python train.py --num_hidden_layers=13 --hidden_size=448 --num_attention_heads=7 --num_key_value_heads=7 --head_dim=64 --intermediate_size=1792 --vocab_size=15600 --hidden_act="gelu" --norm="layernorm" --norm_place="pre" --norm_eps=1e-05 --positions="learned" --qk_norm=false --attn_scale=0.125 --bias="none" --tie_word_embeddings=false --parallel_block=false --init="normal" --init_std_qkv=0.0258 --init_std_o=0.00506 --init_std_up=0.0258 --init_std_down=0.00506 --optimizer="muon_variant" --learning_rate=0.00755 --lr_mult_o=2.0 --lr_mult_down=3.0 --beta1=0.9 --lr_head=0.00583 --warmup_steps=200 --schedule="cos" --final_lr_fraction=0.0 --batch_tokens=32768 --max_seq_len=1024 --doc_mask=true --train_tokens=306400000 --max_steps=9351 --dataset="wikipedia_en"
Each number is 50 + 15 x the weight over its row's rms, rounded and kept within 0 to 99. Layers, rows and columns count from 0. The size before them is the row's rms in percent of the matrix's.

# layer 3 MLP up, 1792x448, rms 0.079, rows 881-935, columns 64-127
093:48 24 76 34 59 40 49 42 52 36 40 45 38 41 74 52 51 63 42 45 58 44 54 75 55 78 33 61 34 39 34 40 41 26 33 39 62 58 65 71 55 39 71 61 67 30 98 56 58 47 59 38 49 46 43 57 39 28 31 62 47 47 50 40
099:52 36 39 51 22 67 46 39 34 58 52 21 47 79 60 52 32 68 34 14 16 71 57 35 54 43 41 65 54 52 36 63 34 40 37 39 64 52 44 63 61 42 55 43 47 41 57 57 55 60 55 52 32 57 63 55 22 37 64 16 67 30 63 56
097:50 45 50 19 50 50 49 47 64 42 48 66 59 63 49 63 60 45 57 58 47 39 46 50 39 46 42 57 34 46 58 38 38 52 46 39 42 40 47 44 24 82 57 43 51 54 52 48 65 35 37 64 32 40 53 56 14 36 50 56 59 59 38 81
104:49 48 59 62 41 39 89 14 31 47 53 28 40 35 60 70 38 84 42 48 36 60 50 53 46 48 39 27 49 57 99 36 25 50 41 68 72 56 51 70 35 44 48 52 70 67 41 30 67 32 50 39 29 50 54 43 14 39 47 60 62 38 88 53
103:44 44 42 46 55 46 54 41 54 43 53 32 29 48 34 42 56 48 62 37 42 99 19 33 53 38 47 45 81 45 55 45 47 32 39 45 47 62 30 48 50 18 60 66 41 55 45 32 48 46 28 64 80 43 24 48 53 42 30 52 58 53 57 28
100:30 41 60 27 46 65 63 55 50 64 38 44 69 28 62 55 41 73 35 53 48 24 64 57 52 60 60 42 40 58 12 46 59 68 47 25 32 44 28 45 40 58 27 56 58 37 61 51 31 36 41 44 46 43 14 73 63 92 54 38 62 59 31 55
098:50 47 50 38 56 50 42 50 51 53 50 88 53 67 76 37 35 45 60 79 37 53 33 51 73 50 53 44 62 29 46 40 51 36 74 25 61 61 46 47 92 39 72 25 61 45 55 44 29 58 43 49 19 73 39 61 32 58 57 27 63 45 55 55
095:53 63 70 48 77 34 52 61 33 33 51 39 50 47 34 56 51 66 61 53 62 51 37 70 45 64 50 57 65 54 12 34 54 58 36 43 52 48 34 42 19 56 55 17 67 38 68 55 59 44 61 84 57 64 53 25 62 28 32 18 67 30 55 58
101:43 29 71 34 38 23 53 38 79 37 53 49 30 64 41 34 44 60 44 70 39 65 38 36 58 66 56 50 45 74 34 66 59 82 63 28 56 69 35 39 61 58 30 62 75 47 82 51 99 53 68 54 47 62 63 42 50 27 58 27 45 32 52 56
094:28 51 34 63 85 52 49 55 24 49 45 51 40 44 28 59 52 52 49 44 40 49 61 56 43 32 44 46 44 39 58 69 70 65 27 38 32 55 48 90 47 56 40 18 55 71 38 58 52 46 28 41 49 43 06 27 63 61 64 22 60 34 50 48
095:57 52 41 92 45 57 28 50 68 38 29 64 58 43 31 22 57 60 43 56 45 25 30 43 41 58 45 71 56 46 45 30 44 58 54 41 51 53 47 43 24 66 64 34 44 56 61 39 27 73 45 32 56 32 79 26 56 51 20 49 73 54 71 59
093:55 15 62 17 45 43 60 53 85 82 36 44 67 55 80 36 60 60 49 46 52 41 43 63 52 49 47 55 52 40 48 40 51 58 54 27 35 74 30 64 44 48 52 41 49 42 45 60 60 34 33 08 56 50 59 61 60 46 52 53 70 38 58 45
088:46 52 47 44 34 63 16 18 51 56 31 40 49 42 46 50 30 69 55 54 52 36 76 40 37 11 16 64 26 43 40 50 46 30 47 53 30 31 45 63 63 46 60 40 57 49 58 40 49 38 64 53 51 56 46 51 60 56 45 56 58 26 39 34
095:62 43 71 39 39 80 73 59 59 57 54 45 69 52 92 26 43 63 41 36 26 77 63 38 85 74 70 21 55 53 67 47 64 21 31 52 51 30 62 47 56 61 45 59 45 36 43 53 35 58 34 60 50 64 41 45 57 53 52 51 38 47 64 35
102:36 49 65 40 25 40 56 27 44 73 36 58 31 49 24 64 51 57 37 46 62 45 35 46 40 42 47 50 59 53 54 43 34 48 81 45 51 47 63 46 55 46 66 64 50 20 60 39 46 39 57 54 37 49 68 52 57 49 69 65 44 62 57 38
095:56 58 34 40 72 40 44 45 69 73 51 49 55 57 29 51 48 54 54 56 42 65 32 62 44 41 12 36 63 43 55 41 52 59 45 56 38 58 45 43 54 41 47 71 57 36 47 64 54 68 37 61 36 50 68 43 79 40 43 52 57 36 68 47
096:47 42 44 38 61 74 46 29 29 44 35 52 36 31 35 29 20 39 69 37 52 60 36 78 52 49 39 54 29 69 35 76 34 39 71 74 42 76 52 51 59 57 42 63 66 63 40 55 55 50 23 58 57 50 46 11 44 51 50 48 31 37 52 44
106:43 43 45 43 64 55 32 37 33 30 58 72 51 25 44 48 57 46 59 38 46 58 62 41 63 34 39 34 55 46 59 81 47 36 47 61 51 48 60 26 41 43 62 34 41 74 79 49 27 53 50 61 46 59 38 44 39 70 23 40 34 60 72 61
090:42 56 80 49 63 50 68 69 52 34 51 32 73 57 70 88 43 77 51 43 51 35 52 27 70 28 80 46 47 24 49 34 78 17 28 69 24 12 61 51 38 48 71 43 26 57 48 45 47 48 60 61 33 30 43 66 43 38 48 12 49 53 40 66
109:47 59 45 67 50 48 45 30 62 92 34 54 73 52 74 33 38 38 62 71 54 37 44 70 39 34 48 42 70 54 36 51 44 32 62 52 32 41 61 43 52 62 54 44 40 47 27 37 77 50 54 43 09 33 78 54 49 29 57 45 36 57 59 64
095:22 61 47 69 53 73 25 40 56 07 57 50 42 46 37 67 42 32 43 39 50 38 74 64 57 84 79 34 30 43 55 58 67 54 26 28 27 22 65 36 53 53 34 50 58 57 53 29 73 43 66 35 67 18 54 49 60 35 36 54 28 37 69 40
096:36 54 36 52 42 36 62 57 59 35 38 49 64 45 48 42 41 47 45 63 54 51 35 12 32 41 40 44 63 41 20 47 55 56 62 44 30 47 53 21 47 39 49 37 50 45 29 67 62 19 32 64 43 56 65 61 47 67 00 49 52 34 61 69
114:52 16 55 51 87 71 42 45 62 35 32 55 68 75 73 48 64 63 53 21 26 55 66 40 62 54 54 47 41 71 40 55 22 56 61 50 38 36 43 57 55 45 48 51 38 52 41 49 51 90 63 56 51 58 62 72 38 56 37 43 47 55 39 51
118:71 49 81 47 38 61 46 40 69 28 73 63 61 69 60 38 63 29 67 58 44 32 54 50 57 63 38 87 50 43 56 57 62 69 49 62 43 69 51 54 74 51 59 58 48 36 41 37 59 99 55 47 51 22 40 41 44 30 31 56 47 55 42 52
098:27 52 35 49 59 41 69 59 71 53 37 27 47 61 63 21 39 79 70 65 38 40 06 44 41 34 53 54 43 24 71 59 58 43 48 56 47 63 41 47 56 46 61 72 56 43 34 72 54 37 38 84 60 58 43 66 44 39 62 29 67 60 32 58
103:62 30 46 24 74 34 61 49 67 92 70 25 65 51 32 78 48 40 45 33 63 57 48 57 60 47 50 21 36 59 82 47 63 30 16 56 57 43 53 86 60 49 45 54 23 54 46 50 51 49 51 34 12 62 40 48 53 34 35 50 43 37 40 42
105:51 68 56 34 56 26 78 32 63 52 57 38 64 41 62 46 46 73 44 43 30 74 63 94 32 50 49 48 68 26 48 67 63 71 52 49 46 50 39 69 34 40 22 46 53 47 39 34 79 52 27 61 62 12 36 36 63 48 56 55 48 42 55 57
091:52 48 49 58 59 37 75 40 70 46 33 45 68 44 74 48 49 47 73 60 29 32 71 45 59 58 46 81 52 53 44 46 64 72 39 51 47 55 64 41 68 29 68 60 35 34 50 42 73 22 59 70 51 60 42 39 54 50 30 81 55 52 51 33
096:49 72 50 38 53 86 67 20 39 64 60 61 43 38 36 55 44 58 46 31 60 27 51 42 52 45 71 41 00 69 41 52 57 05 44 74 34 44 56 68 47 46 51 50 41 57 48 61 55 73 61 73 42 16 45 19 45 52 32 47 55 38 51 60
106:43 58 52 43 63 57 60 24 42 26 51 28 37 13 50 59 39 44 78 32 66 61 47 62 59 36 51 51 40 32 48 39 29 63 79 61 30 47 58 51 76 20 41 56 49 45 69 52 85 68 46 63 34 71 44 67 55 37 53 35 45 52 57 29
091:62 26 47 36 48 52 38 52 51 52 26 38 33 71 39 25 72 65 38 85 51 84 54 49 67 41 64 53 56 54 50 76 55 67 40 59 49 26 26 40 44 39 21 37 21 38 48 50 67 51 36 47 50 47 40 64 50 66 44 20 21 76 64 99
100:33 51 39 61 58 65 63 75 66 26 33 62 42 27 41 54 55 48 56 52 24 59 52 66 66 78 53 18 42 42 48 70 44 70 59 17 52 45 50 51 53 29 49 63 40 32 36 61 43 65 21 31 17 17 33 52 82 60 63 69 42 69 53 21
104:62 59 63 30 40 48 42 47 60 42 43 27 49 46 40 15 53 72 65 55 38 49 49 38 48 38 38 69 59 68 25 15 48 42 66 60 36 43 64 47 53 49 58 61 52 70 47 66 51 57 39 22 23 09 49 82 18 47 57 44 41 30 39 70
108:36 30 67 52 30 27 52 53 55 37 31 48 67 40 56 58 36 65 23 59 19 64 44 61 46 51 34 41 29 40 51 56 58 37 31 33 58 65 57 42 53 45 36 29 40 33 14 47 59 53 65 55 43 37 47 63 55 53 59 53 43 32 54 43
102:54 42 39 36 55 40 91 62 85 28 38 40 59 38 43 40 47 23 34 59 30 42 47 63 44 33 27 00 36 28 18 38 59 42 29 39 51 41 53 47 69 37 62 42 51 33 69 55 60 64 57 43 59 44 49 66 51 35 49 47 54 52 25 47
099:48 55 41 34 65 43 56 48 24 48 49 61 48 72 55 19 60 51 60 66 75 65 43 55 55 58 69 47 60 75 56 55 55 39 38 37 65 41 63 71 62 30 57 58 63 48 38 45 50 47 40 46 51 68 38 17 57 63 62 45 34 50 52 40
098:60 65 52 61 48 45 25 35 36 61 50 56 59 35 45 42 64 61 61 43 57 41 55 31 61 37 59 51 52 43 38 25 70 32 66 27 68 57 69 75 73 51 42 53 54 41 82 44 46 65 71 23 35 53 51 79 57 29 67 39 42 23 24 52
102:53 38 56 53 19 48 57 59 53 59 53 55 46 62 67 58 77 64 55 40 74 62 49 76 57 40 38 54 47 42 76 47 60 47 71 48 73 36 54 50 65 39 31 49 42 59 44 61 57 49 62 66 59 57 60 39 37 23 47 44 52 36 53 50
086:55 74 68 48 34 54 51 56 57 38 38 71 20 58 51 39 55 63 52 56 48 48 50 85 29 75 70 53 61 42 75 47 75 32 45 36 41 39 57 21 21 66 43 64 40 45 82 48 50 41 54 45 63 40 84 42 60 77 52 64 34 34 30 61
092:49 55 80 57 31 69 48 29 27 48 53 64 39 48 29 44 57 55 55 34 58 67 53 52 46 56 46 51 37 45 45 76 25 44 40 27 49 77 57 42 27 63 65 36 73 60 35 79 40 44 09 22 31 32 65 49 72 38 49 46 55 54 55 38
125:48 55 32 30 57 47 78 40 40 30 51 46 59 69 51 59 54 40 62 61 58 36 40 46 30 71 88 51 58 58 46 63 40 34 39 73 45 50 50 28 44 58 57 57 50 77 48 42 52 55 67 64 45 36 45 46 50 60 24 20 69 38 36 33
093:47 67 62 48 66 49 45 42 51 39 48 43 53 59 54 39 53 83 55 41 43 63 47 73 48 44 54 47 62 43 67 34 58 64 54 53 88 64 31 39 55 28 33 42 63 57 34 62 59 32 58 74 55 59 47 32 51 57 47 53 49 47 62 22
103:34 41 56 45 64 48 61 53 31 42 42 52 27 37 65 48 24 70 64 67 38 28 21 40 19 40 73 65 76 35 29 38 54 61 60 46 58 48 65 55 62 65 99 47 46 56 69 49 29 33 60 44 39 52 10 44 50 62 34 32 60 57 50 69
103:38 58 69 70 78 50 49 43 45 64 42 40 71 31 65 57 45 44 72 52 61 37 46 47 36 29 67 67 48 63 38 61 56 69 72 72 56 24 62 63 40 30 41 46 56 53 74 54 43 89 56 55 63 51 38 81 44 23 51 53 41 46 57 49
105:48 41 70 58 34 67 51 30 41 44 41 76 54 44 61 22 54 56 43 36 27 38 61 44 47 52 46 23 24 46 62 43 53 64 47 51 55 52 30 57 58 25 69 30 26 55 34 50 31 29 64 55 54 57 56 54 40 65 51 34 53 52 59 78
101:34 45 43 31 54 42 46 32 56 65 42 59 43 56 42 60 54 33 44 16 50 30 49 55 50 46 27 82 49 50 47 40 38 14 45 43 77 59 31 61 42 60 42 57 46 52 36 62 35 58 74 36 46 75 49 63 08 51 29 54 79 26 61 56
092:48 61 72 28 32 35 57 46 43 33 51 40 55 41 60 49 45 32 54 79 51 62 49 23 52 45 55 70 76 42 49 68 69 65 21 66 59 61 41 64 15 54 42 33 57 61 33 60 35 57 25 46 37 41 66 21 58 53 42 36 53 49 50 29
100:28 33 99 50 68 72 55 63 49 42 43 17 41 09 31 65 46 44 67 67 16 50 45 46 48 36 53 43 49 68 57 55 51 63 19 63 75 43 43 58 48 37 63 40 53 71 42 45 47 60 33 35 67 18 45 22 53 31 28 36 45 53 37 43
101:22 72 51 65 34 41 48 63 40 65 40 68 49 55 58 65 56 36 59 14 64 38 31 54 45 65 60 34 70 59 56 68 44 58 46 14 56 35 48 54 48 71 43 28 55 72 48 50 52 32 34 55 59 57 66 61 49 13 43 55 41 57 23 45
102:36 60 47 23 32 40 32 55 60 35 16 57 50 39 57 58 51 24 43 49 55 54 32 38 06 60 46 68 56 55 47 47 49 49 57 82 41 50 45 49 22 46 18 53 58 56 71 45 65 46 61 24 42 59 43 37 67 63 60 57 52 60 51 52
099:43 26 51 51 44 74 56 33 48 23 31 30 28 45 45 45 28 46 46 50 45 89 58 32 60 37 40 70 64 51 61 75 45 79 42 45 54 39 60 48 63 53 44 47 39 50 54 72 43 60 57 35 48 15 42 35 64 37 32 50 56 69 57 30
118:48 32 25 57 51 78 40 71 25 38 62 55 63 44 72 39 55 62 47 64 67 80 41 71 58 39 49 35 44 17 52 62 27 61 51 51 43 53 71 55 31 60 73 35 51 44 11 43 73 52 52 47 32 22 57 58 58 47 36 51 69 41 66 48
088:06 63 49 52 50 65 45 57 69 48 43 51 42 42 60 43 54 67 85 21 41 53 71 66 14 42 53 42 69 60 49 42 56 58 23 42 48 24 49 52 49 53 65 73 53 53 29 70 29 49 69 53 25 57 44 46 47 72 55 38 43 40 59 54
103:65 40 46 49 55 57 48 35 52 26 47 46 64 71 32 29 61 28 37 46 52 39 24 65 37 41 43 54 66 66 40 37 50 54 61 58 52 52 58 61 64 38 74 24 51 43 62 61 38 83 46 26 68 54 56 47 35 33 45 51 81 66 31 41
091:44 65 59 34 36 32 12 31 30 70 66 56 51 76 38 50 78 46 25 37 69 48 46 46 79 40 46 51 61 62 50 34 72 41 45 21 56 86 44 58 48 39 34 39 28 48 56 18 19 26 42 53 61 63 29 48 32 60 72 66 63 42 61 45
# layer 3 MLP down (transposed), 1792x448, rms 0.0543, rows 881-934, columns 64-127
093:49 52 28 65 38 69 54 40 35 37 40 48 78 72 61 37 36 81 65 00 43 54 67 74 69 44 58 70 51 63 63 54 66 22 47 50 50 48 83 31 62 46 60 50 32 72 51 25 42 56 52 18 35 61 52 45 46 40 53 54 28 49 45 53
089:42 42 49 63 55 61 39 49 64 40 45 59 69 84 72 52 44 67 39 35 72 43 48 31 25 71 55 28 32 75 51 55 55 39 52 76 48 35 66 57 80 28 35 45 59 35 78 19 26 53 50 21 63 49 47 38 77 55 49 54 69 41 17 49
094:74 47 73 80 63 56 49 51 70 36 53 25 45 83 33 39 43 69 52 47 79 56 55 68 46 43 57 67 57 58 43 49 40 70 53 27 57 59 64 20 28 62 77 40 27 47 46 39 62 43 43 46 40 53 62 40 26 22 60 48 35 70 36 54
098:57 43 41 56 40 43 67 65 31 55 36 45 65 60 99 58 54 29 43 60 48 40 24 43 53 53 42 13 35 63 50 55 49 54 47 63 47 36 74 45 43 47 50 39 49 60 31 53 59 26 49 46 78 55 34 50 36 54 72 47 65 29 69 41
122:51 46 44 63 47 61 44 53 32 58 47 35 67 56 32 49 59 74 29 48 62 48 60 93 56 63 55 51 68 55 43 58 37 50 58 68 69 38 40 50 35 55 50 59 43 43 44 64 38 53 60 27 57 43 63 64 46 22 48 60 67 60 36 55
093:43 71 56 47 43 23 56 70 72 70 62 75 17 47 32 27 32 77 40 47 75 79 50 39 48 43 44 40 48 57 46 38 26 47 52 64 49 69 47 52 72 56 60 50 36 70 51 34 45 75 62 34 38 28 42 37 44 71 40 56 37 45 40 60
094:53 30 55 23 59 39 49 48 31 66 60 46 51 53 47 52 39 35 25 66 33 37 58 40 85 60 51 47 39 48 39 58 41 90 79 69 67 38 48 75 41 62 22 46 75 49 54 60 29 36 28 50 60 72 39 30 56 37 14 27 79 55 51 76
086:52 53 72 46 25 59 53 65 56 47 44 31 54 27 30 42 50 64 86 42 62 76 38 55 32 53 44 68 60 41 49 70 86 64 42 56 30 50 16 31 50 52 62 55 79 38 56 44 62 28 71 50 31 46 64 36 34 64 50 53 66 42 57 59
100:59 65 52 56 48 41 50 47 74 61 67 26 47 29 59 57 39 90 09 43 40 44 26 51 37 58 45 41 28 62 39 47 56 41 44 62 60 44 50 48 36 62 77 60 51 57 79 66 59 54 71 50 48 49 83 51 36 53 40 35 55 52 25 20
091:79 64 28 75 69 57 50 56 36 51 78 42 49 53 31 47 69 49 57 69 45 26 74 35 35 49 36 42 54 62 48 52 71 46 34 56 60 57 38 71 49 49 45 24 33 55 51 72 68 55 33 50 45 74 50 59 55 49 74 30 71 30 43 62
104:67 47 55 38 43 34 55 57 73 49 35 34 39 44 49 82 67 50 69 52 43 57 48 47 34 53 26 52 63 49 62 53 45 49 49 71 67 84 50 33 77 45 57 43 62 39 58 65 25 65 66 35 68 59 16 40 52 61 44 61 43 44 50 30
098:47 36 35 69 53 72 55 59 45 40 48 55 57 60 34 59 48 59 29 46 36 83 75 07 42 59 67 45 62 58 43 39 51 73 79 39 85 58 62 30 61 51 59 44 49 49 58 53 61 48 82 46 51 39 51 48 44 79 59 50 38 47 73 34
071:66 25 53 48 40 81 61 43 26 41 46 34 54 50 29 48 40 38 47 33 43 47 43 58 54 56 69 47 36 38 65 52 63 46 41 61 33 58 54 37 52 29 35 56 46 59 31 39 51 54 73 53 43 38 52 67 43 61 45 43 50 37 75 35
096:31 42 67 53 49 41 59 59 49 16 44 56 46 67 24 50 68 35 56 80 44 46 40 76 66 53 49 63 49 68 24 74 69 77 20 56 59 68 43 65 53 19 67 47 54 36 22 10 46 47 36 28 40 58 34 61 67 61 65 60 45 84 83 36
100:36 50 67 70 48 41 48 53 41 47 47 54 40 37 47 34 69 59 26 85 64 38 74 48 31 47 44 59 42 46 65 72 50 57 44 49 61 52 40 52 49 53 75 64 77 29 48 41 52 43 53 55 36 49 44 51 54 43 41 45 18 34 39 29
088:51 40 57 60 35 57 47 66 35 47 36 80 51 54 68 44 48 14 37 49 63 63 38 57 71 80 51 88 68 53 44 53 58 75 51 19 74 70 31 38 73 60 26 67 38 51 25 49 51 30 37 47 48 66 33 44 69 56 67 64 43 43 58 27
069:54 68 47 52 46 63 59 51 22 65 33 43 64 46 42 50 42 70 16 36 56 33 29 54 37 67 54 52 54 17 27 42 37 73 47 51 47 40 55 28 36 47 73 59 70 62 52 46 71 37 28 41 39 69 46 50 61 69 36 25 54 63 36 49
100:43 37 62 67 52 42 39 31 45 32 81 57 52 58 43 37 33 52 44 25 56 67 57 43 39 49 56 36 71 57 38 30 62 42 13 50 39 57 34 60 40 48 29 50 44 69 32 45 40 49 35 19 73 49 51 81 46 44 52 69 63 33 22 77
102:65 65 64 34 59 33 48 69 48 50 48 67 65 32 46 23 47 65 40 44 60 45 67 28 49 66 78 49 33 52 84 39 37 58 58 55 22 43 23 34 60 28 66 35 49 61 47 37 36 45 77 53 55 43 55 72 33 49 59 32 46 71 62 49
111:84 73 69 45 32 59 36 50 58 54 40 35 65 27 49 51 58 45 39 50 46 55 36 43 43 46 45 17 61 39 38 33 48 44 27 43 34 33 41 53 46 28 40 35 45 99 39 82 78 13 69 40 47 34 46 56 51 46 46 66 65 56 61 54
099:49 61 38 22 37 64 38 61 31 83 67 54 73 34 46 50 35 36 65 52 48 55 48 87 38 45 43 34 43 43 56 11 39 44 65 61 48 71 78 15 62 42 31 29 54 69 42 70 46 60 31 53 43 44 62 57 39 45 72 35 77 74 51 50
106:35 76 68 71 41 44 24 59 57 35 55 70 56 19 59 59 66 46 61 46 41 56 71 60 40 36 67 14 51 52 37 44 84 23 65 32 48 61 59 33 29 32 61 36 49 42 34 75 70 59 60 44 55 51 62 42 72 31 69 53 80 46 52 29
108:46 45 31 53 55 56 25 59 33 32 59 37 52 64 14 57 87 64 48 43 56 63 58 38 59 66 60 58 11 39 48 63 66 54 44 57 32 43 42 60 40 53 52 20 21 56 63 62 33 68 25 59 49 47 57 55 73 60 48 58 56 55 59 42
125:68 35 36 43 46 31 50 14 54 34 47 15 60 76 42 73 73 48 62 59 39 53 68 60 51 19 44 61 39 46 52 54 53 54 32 44 52 50 61 56 51 50 48 32 37 62 70 40 55 56 86 48 59 33 47 47 59 39 43 81 27 71 24 72
090:73 55 53 49 51 41 63 54 46 98 66 40 73 69 28 52 53 44 72 51 41 56 35 46 55 44 31 61 64 35 58 35 37 65 38 62 46 67 55 44 80 25 45 66 46 61 54 77 50 52 63 46 39 66 58 50 29 89 44 48 18 46 46 46
113:52 63 62 57 33 47 51 44 70 38 54 59 52 52 40 39 56 41 60 76 60 65 41 50 15 52 85 56 60 79 46 78 53 59 56 47 34 45 50 38 34 62 37 23 41 42 70 75 71 30 58 56 46 56 38 45 64 69 56 50 78 64 40 45
107:78 51 43 67 23 51 38 40 58 56 37 42 63 55 56 55 65 66 62 64 35 50 20 57 64 41 69 46 55 73 55 42 36 53 49 46 65 28 54 42 52 38 26 41 52 58 73 22 66 49 56 36 39 53 60 60 43 45 46 63 84 51 40 37
079:50 41 44 48 61 48 51 45 44 70 63 57 77 79 46 67 48 61 48 27 57 48 41 60 58 28 28 63 62 31 50 44 35 62 40 10 52 41 59 46 47 61 25 56 45 36 49 57 80 69 56 57 66 48 58 75 43 66 42 49 35 68 51 64
083:71 51 45 68 57 65 37 47 29 45 54 70 38 47 69 55 59 44 84 45 46 60 29 24 47 54 47 24 55 75 47 42 49 90 61 54 49 48 71 58 71 38 40 72 47 40 38 55 63 54 61 55 64 61 44 64 48 50 54 60 56 44 68 66
102:39 44 52 29 61 39 39 55 67 58 56 28 80 55 38 44 54 30 73 33 44 47 67 67 04 51 22 49 53 64 45 36 22 71 05 67 45 64 41 60 37 41 50 70 49 35 83 41 38 59 66 36 66 68 34 40 63 34 50 89 52 64 59 85
104:71 40 43 63 41 53 43 37 40 41 47 51 32 48 43 48 66 61 34 26 47 72 51 25 87 64 49 27 36 75 33 71 50 39 69 85 32 50 57 20 25 37 52 44 33 28 45 34 43 66 52 29 60 49 54 53 60 20 21 62 32 70 63 49
111:66 55 69 39 73 43 53 38 61 53 54 74 65 53 41 44 28 47 45 54 50 63 65 50 31 62 69 44 63 53 45 37 64 26 36 57 87 65 41 37 56 40 47 38 83 59 48 47 54 66 50 31 55 62 58 43 62 27 24 03 55 35 54 18
081:61 66 34 31 71 64 14 68 86 65 44 43 37 50 64 30 53 51 43 28 51 71 41 18 36 45 45 49 57 53 46 58 71 56 36 47 42 45 62 34 59 64 72 42 38 57 57 35 51 69 47 60 42 56 48 58 42 48 69 64 33 45 47 51
104:27 42 56 68 55 68 60 60 65 55 65 36 74 43 54 19 52 60 28 42 50 09 60 41 39 52 45 43 67 42 63 65 48 44 31 59 39 65 62 44 68 64 45 49 82 79 35 60 44 58 57 29 66 54 26 62 48 43 27 48 18 45 54 38
106:66 67 56 59 68 45 52 20 41 47 55 58 44 56 73 17 56 61 50 30 64 51 68 65 48 65 20 69 62 73 30 43 33 88 43 63 61 52 47 56 54 49 34 37 29 58 75 52 42 60 34 75 57 44 70 64 44 61 41 36 43 66 64 38
091:52 48 42 53 60 31 42 30 34 39 56 12 72 47 64 45 62 57 37 18 41 51 10 76 82 49 62 53 56 60 43 48 43 59 34 35 28 19 58 72 75 41 52 74 51 22 52 84 24 84 76 66 69 03 65 54 63 67 46 48 47 66 46 27
088:49 32 64 45 29 48 39 84 42 40 51 36 37 64 61 64 59 42 29 53 42 42 35 25 63 54 58 34 82 77 45 57 56 41 56 47 85 44 37 78 74 27 44 52 66 37 49 65 44 30 50 67 58 36 50 51 49 35 49 53 43 39 67 14
098:34 27 67 61 44 56 59 55 69 53 38 75 40 75 62 60 50 55 44 29 84 37 58 56 49 60 41 24 77 72 66 61 14 83 55 28 06 76 25 49 55 42 48 58 67 56 66 55 62 33 46 55 51 51 43 59 48 64 37 47 50 49 62 45
096:46 63 12 31 66 78 60 60 44 57 46 50 44 32 52 39 73 54 58 49 65 57 52 32 66 76 56 54 24 68 47 45 57 39 23 56 44 85 37 68 50 42 53 46 64 39 46 38 56 84 58 44 22 47 53 40 65 28 52 54 50 52 70 04
090:72 50 40 79 37 47 30 45 54 52 16 34 73 33 21 46 75 65 44 41 38 58 30 57 49 54 32 53 68 46 31 51 64 48 35 43 18 56 70 30 48 39 25 57 51 44 63 30 56 45 37 53 35 53 65 42 64 50 60 80 52 45 59 33
131:47 41 53 40 61 47 32 51 54 46 63 53 46 29 33 50 77 37 10 83 46 33 49 40 41 58 46 49 53 54 34 39 60 44 50 74 35 60 55 44 41 58 80 61 56 77 42 49 47 76 56 51 64 27 27 68 55 41 38 19 62 48 60 60
084:53 44 33 40 35 51 78 50 43 37 44 20 48 56 54 55 50 46 37 50 62 55 52 88 54 59 59 60 43 46 62 68 54 63 50 40 29 31 42 39 39 58 49 55 30 33 54 33 54 52 80 49 55 29 44 51 44 46 62 68 20 62 46 66
100:62 77 77 37 60 34 39 56 71 26 61 53 50 57 27 54 57 71 56 63 54 48 58 31 56 78 66 65 74 60 76 28 81 63 57 64 60 63 46 67 34 22 55 23 62 50 55 93 50 61 61 33 45 63 27 41 62 58 44 50 68 66 59 62
112:54 56 57 47 87 55 68 21 28 91 48 62 65 61 59 45 62 56 20 52 33 57 31 49 35 68 31 62 36 60 47 47 53 63 72 56 58 63 35 65 44 39 45 33 39 58 57 67 50 44 43 38 64 72 34 62 54 54 48 44 37 33 72 56
120:32 36 73 42 23 71 35 57 45 58 40 38 38 24 71 28 38 17 57 42 57 66 32 83 78 28 37 63 53 42 70 50 43 25 34 33 49 63 50 38 58 42 17 43 58 53 45 37 52 66 65 48 43 28 46 43 49 60 75 43 59 41 39 24
109:72 64 33 56 24 28 46 53 14 50 56 48 59 55 68 58 34 50 81 76 42 85 58 57 65 44 67 29 36 31 48 60 53 68 30 60 39 77 48 68 49 68 43 47 50 56 51 35 44 70 46 64 42 44 46 67 62 21 43 47 34 60 64 49
092:62 31 61 15 31 36 43 57 62 33 72 36 36 63 51 72 61 55 58 80 66 50 60 33 52 47 61 51 79 58 74 47 61 31 39 39 28 35 73 57 44 61 69 55 61 30 34 82 39 42 36 51 61 52 70 49 50 66 15 35 52 60 52 36
105:60 42 70 56 69 40 54 46 54 46 60 62 57 29 40 59 63 59 37 58 32 51 35 42 54 37 34 52 40 61 51 48 50 28 73 35 67 37 25 37 58 15 56 61 40 59 40 72 44 36 75 77 37 56 60 43 31 52 54 29 35 64 70 62
101:39 32 56 49 38 56 56 79 52 62 41 58 65 70 35 29 30 51 34 51 69 62 54 26 48 55 47 53 52 57 54 25 37 40 83 54 44 65 50 39 58 50 66 16 66 51 43 43 43 25 54 66 42 43 68 46 58 25 49 57 53 41 52 52
104:38 44 51 28 14 45 47 48 46 36 25 34 51 31 44 46 71 39 53 40 68 39 06 28 40 27 45 49 55 45 71 63 46 28 41 52 26 57 46 48 63 63 35 30 40 66 43 36 25 43 44 53 63 63 46 33 22 62 61 33 42 57 57 43
099:51 45 47 31 56 45 76 45 29 62 58 40 68 65 54 50 62 57 56 66 57 70 71 40 47 56 41 85 37 56 65 29 53 62 56 64 66 67 34 50 75 57 71 48 79 29 35 50 57 57 66 57 43 56 30 27 61 61 53 56 43 48 51 44
126:39 44 32 43 42 71 38 54 57 28 51 53 66 37 42 44 59 88 52 66 54 84 46 26 79 42 52 33 53 57 52 50 34 50 64 33 57 67 43 25 59 74 85 39 34 40 36 51 61 41 59 39 82 41 61 74 60 44 39 40 49 41 39 34
083:69 39 41 50 49 46 30 66 43 78 72 34 52 58 57 27 61 32 27 41 57 68 61 42 67 29 72 59 62 32 50 46 86 50 68 94 52 58 45 42 65 29 38 64 71 58 37 54 50 61 61 31 39 62 55 22 43 55 48 39 46 32 75 61
107:53 70 49 37 46 66 26 41 58 75 51 43 34 38 17 65 38 39 67 28 24 31 39 58 75 64 37 46 49 37 46 47 76 61 41 57 36 35 42 58 52 70 57 62 39 20 40 38 42 50 30 41 42 55 71 73 36 46 44 60 60 54 46 32